Weights of a small transformer language model: 7135 steps.
Each number is 128 + 32 x the weight over its row's rms, rounded and kept within 0 to 255. Layers, rows and columns count from 0. The size above them is the row's rms in percent of the matrix's.

# layer 5 MLP up, 3072x768, rms 0.0172, rows 1370-1383, columns 48-95
size [ 90  85  98 107  93 103  96 100 105 102  98  95 102 100]
[[129 135 139 142 151 161 123 166 149 146 112 147 144 146 122 137 115 130  75 153  94 122 101 139 167  97 119 185 172 130 146  89  76 149 144 147  54 148 147 203  75 144 137 123 165 163 184 119]
 [121 108 218 151 153  82  95 136 132 185 177  73 142 116 135 114  66 112 111 114 136 122 170  57 111 144 123  77 151  59 132 149 126 128  75 105 161 166 112 162 174 159 118 143 110  96 146 142]
 [121 130 114 141 101 148 129 156 106 115 118 139 100 102 175 120 161 169 106 100  67 174  68  90  96 123 130 144 133 123 105  59 105 149 141 138  72 133 144 182 104 133 115 173 173 104 149 123]
 [152 125 163  81 179 136 102 133 141 166 168 162  80 138 131 202 134 199 155 139 168 114 118 128  74 129 144 103 114 107 100  76 155  57  57  98 118 159 116 184 170 129 103 143 151 187 141 146]
 [ 86 154 174 125  80  73 101  86 114 136 155  95 110 149 166  93  96 156 120 135 166 115 102 122 105  72 124 157 130  78 158  31 108 159 147 152 105 165  93 148  85 105 137 107 178 140  74 107]
 [190 141 100  88 119 115 131 164 109 183 212  44  96 165 114 122 167  54 125 110 162 119 127 130 178 139 163 143 132 216 152 121 129 112 117 135 153 101 155 189 106 108 144 111  41 218 126 148]
 [134 180 205 122 153 109  94 144 110 140 181 139 107 128 149  89 156 133 131 101 141 124  87 119 148 191  65 143 150 158 136 143 134  87 131 164 136 151 106 156 182 102 101 100 106  98 100 112]
 [100 114 100 131 124 109 162 145  74 134 181 154  60 112 132 107  98 109 105 172 156  86 157  99 133 117 116 133 143 130 141 131 143  70 114 154 136 135 115 154 143 113 126 150 115  97 103 201]
 [207  81 132  95 147 183 146 115 118  87  95  98 117 158 103 150  61 150 123 134 154 161 102  89 152 157 213 135 123 156 212  81 109 117 120 132 108 113 151 138 118 151 106 138  66 148 139 127]
 [130 115 120 123 115 115 126 155 169 142 168  73 148 168 155 110 151 143 173 129 119 177 143 121 103  93 111 174 117 131 155 130  78 100 150 162 138 151 189  64 185 134 138 104 113  57 106 152]
 [ 96  76  87 108  98 139 171 146 141 115 153 146  43 115 150 196  94 198 131 147 136 158  99 159 127 119 122  90 166 172 127 144 148  81 141 114  76 169 123 152 113 121 164 129 115  58 134 153]
 [179 108 114  78 142 116 124 129 147 110 156 114 169 160 123  86 160  56 103  41 150 129 109 124 179 211 123 144 122 108  92 119 137 152 127 116 116 131 125 104  97  83 118 100 179 129 134 110]
 [129  84 139 150 177 116 155 159 120  66  97  63 153  91 100 141 115 109 102 149  69 127 129 158  99 152 117 180 189 134 101 136  86 136 147  92  88 142 138 169 160 183 118 172 169  89 132 126]
 [131  97 138 132 105 164 142  87 114 144 119 135 110  92 106 101 171 154  70 180 128 154 121 155 151 180 116 146 153 173 185 105  62  79  71 189 124 156 136 117 142 128 142 115 164 115  57 153]]
# layer 5 MLP down (transposed), 3072x768, rms 0.00885, rows 1370-1383, columns 48-95
size [ 91  87 100 107 102 100 102  99 105 100  95  95 102  96]
[[147 111 132 110 141  95 144 138 111  88 129 181 146 108 101 163 208 152 107  95 118 121 187 101 144 106 147 105 173  99 117 145 108 132 115  93 119  75 128  78 115  82 170 104 145 145 123 149]
 [108 104 110 104 174 131 173 144 142  65  80  93 152  70  96  90 124 138 134 140 213 119 110 154  95 142 162 142 148 205 112 127 136 124 110 129  83 160 113  86  91 112 142 130 147 167 135 104]
 [109  79 155 136 164 163 116 119 112 170 152 106 138 180  92 103 145 152 116 129 118  70 183 139 128  62 175 104 128 151 187 140 129 168 104 141 219 114 121 138 155 167 171  85 117 104 165 128]
 [104  67 151 165 183 124 108 120 145 111 109  67  85 126 112 162 188 178  83  88 188 113 116  86  65 139 167 123  99 133 154  87 136 135  94 137 106  79 128  98  80 133  93 118 125 123 118 165]
 [162 111 198 151  65  69 166 155 112 136 123 155 165 141 143 172 122 122 135 108 158 193 105 108 177 177 208 167 183 127 163 188 133 140  91  97 102 117 160 101 145 109  83 107 159 128 116 108]
 [102 116  92 172 144 165  90  95  99  93 206 159 120 165 102  79 147 143 155 136  89 153 152  94 136 147 171  64  96 138 167 113 154 110 182  96 134  88  86 138 140 109 171 143  77 103 201 162]
 [ 91 115 163 136 133 124 203 138 120 146 133 127 176 108 149 145 147 145 130 155 154  46  87 140 102 131 131 102 101 202 133 102 126 136 150 122 138 192  70 174 127 152  96 108 165 168  75 144]
 [106 148 200 105 179 152 127 119 156 143 123 228 155 140 136 201 116 147 115 156 135 135 144 107 122 118  99  87 136 115 151 156 111  61 165 108 134 125  98 141 121  65 162  60  78 142 146 192]
 [127 141 135  91 133 146 127 138 128 100 142 107 159 114 134 153 115 117 160 122  86 124 171 107 130  72 119  73 114 135  98  96 136 189 149 130 155 139 123 131 113 180 117 102 113 113 144 133]
 [130 165 142 121 100 114 152 147 147 137  87 204 185 111 140 168 124 113  97  88 160 113 126  61 145 103 156 164 134 178  85 134 122  97  65 147 129 150 131  96 172 117 118 114 120  89 140 138]
 [163 145 152 116 180 161 105 173  96 115 148  92 126 175 110 133  88 150 108  87 139 124  77 175 189 151 146 126 113 110  85 155  76 120 146 154 112 175 170 105  47 154  92 169 109 111  88  57]
 [171 139  74 151  82  71  72 140 146  62 106 103  55 174 126 165 163 126  79 161 112 197  92 107 106  80 112 103 164 161 142 121  83 143 163 135 174 106 121 169 148 159 123 162 175 107 149 149]
 [ 84 155  85 112  94 142 153 124 133  89 181  91 143  90 148 140 172 135 159 133 196 122 130 104  98 132 148 165 132 162  86 111 126 103 144 124 100  98  85 145 105 163 152 138 133 103 122 126]
 [132 142 117 152 142 105 157 159 168 123 114 118 161 169 113 187 175 116 164 142 124 102  93  91 152 141 102 166 116 140 155 167  83 140  68 100 169 155 140 111  98 136 136 114 115 120 107  90]]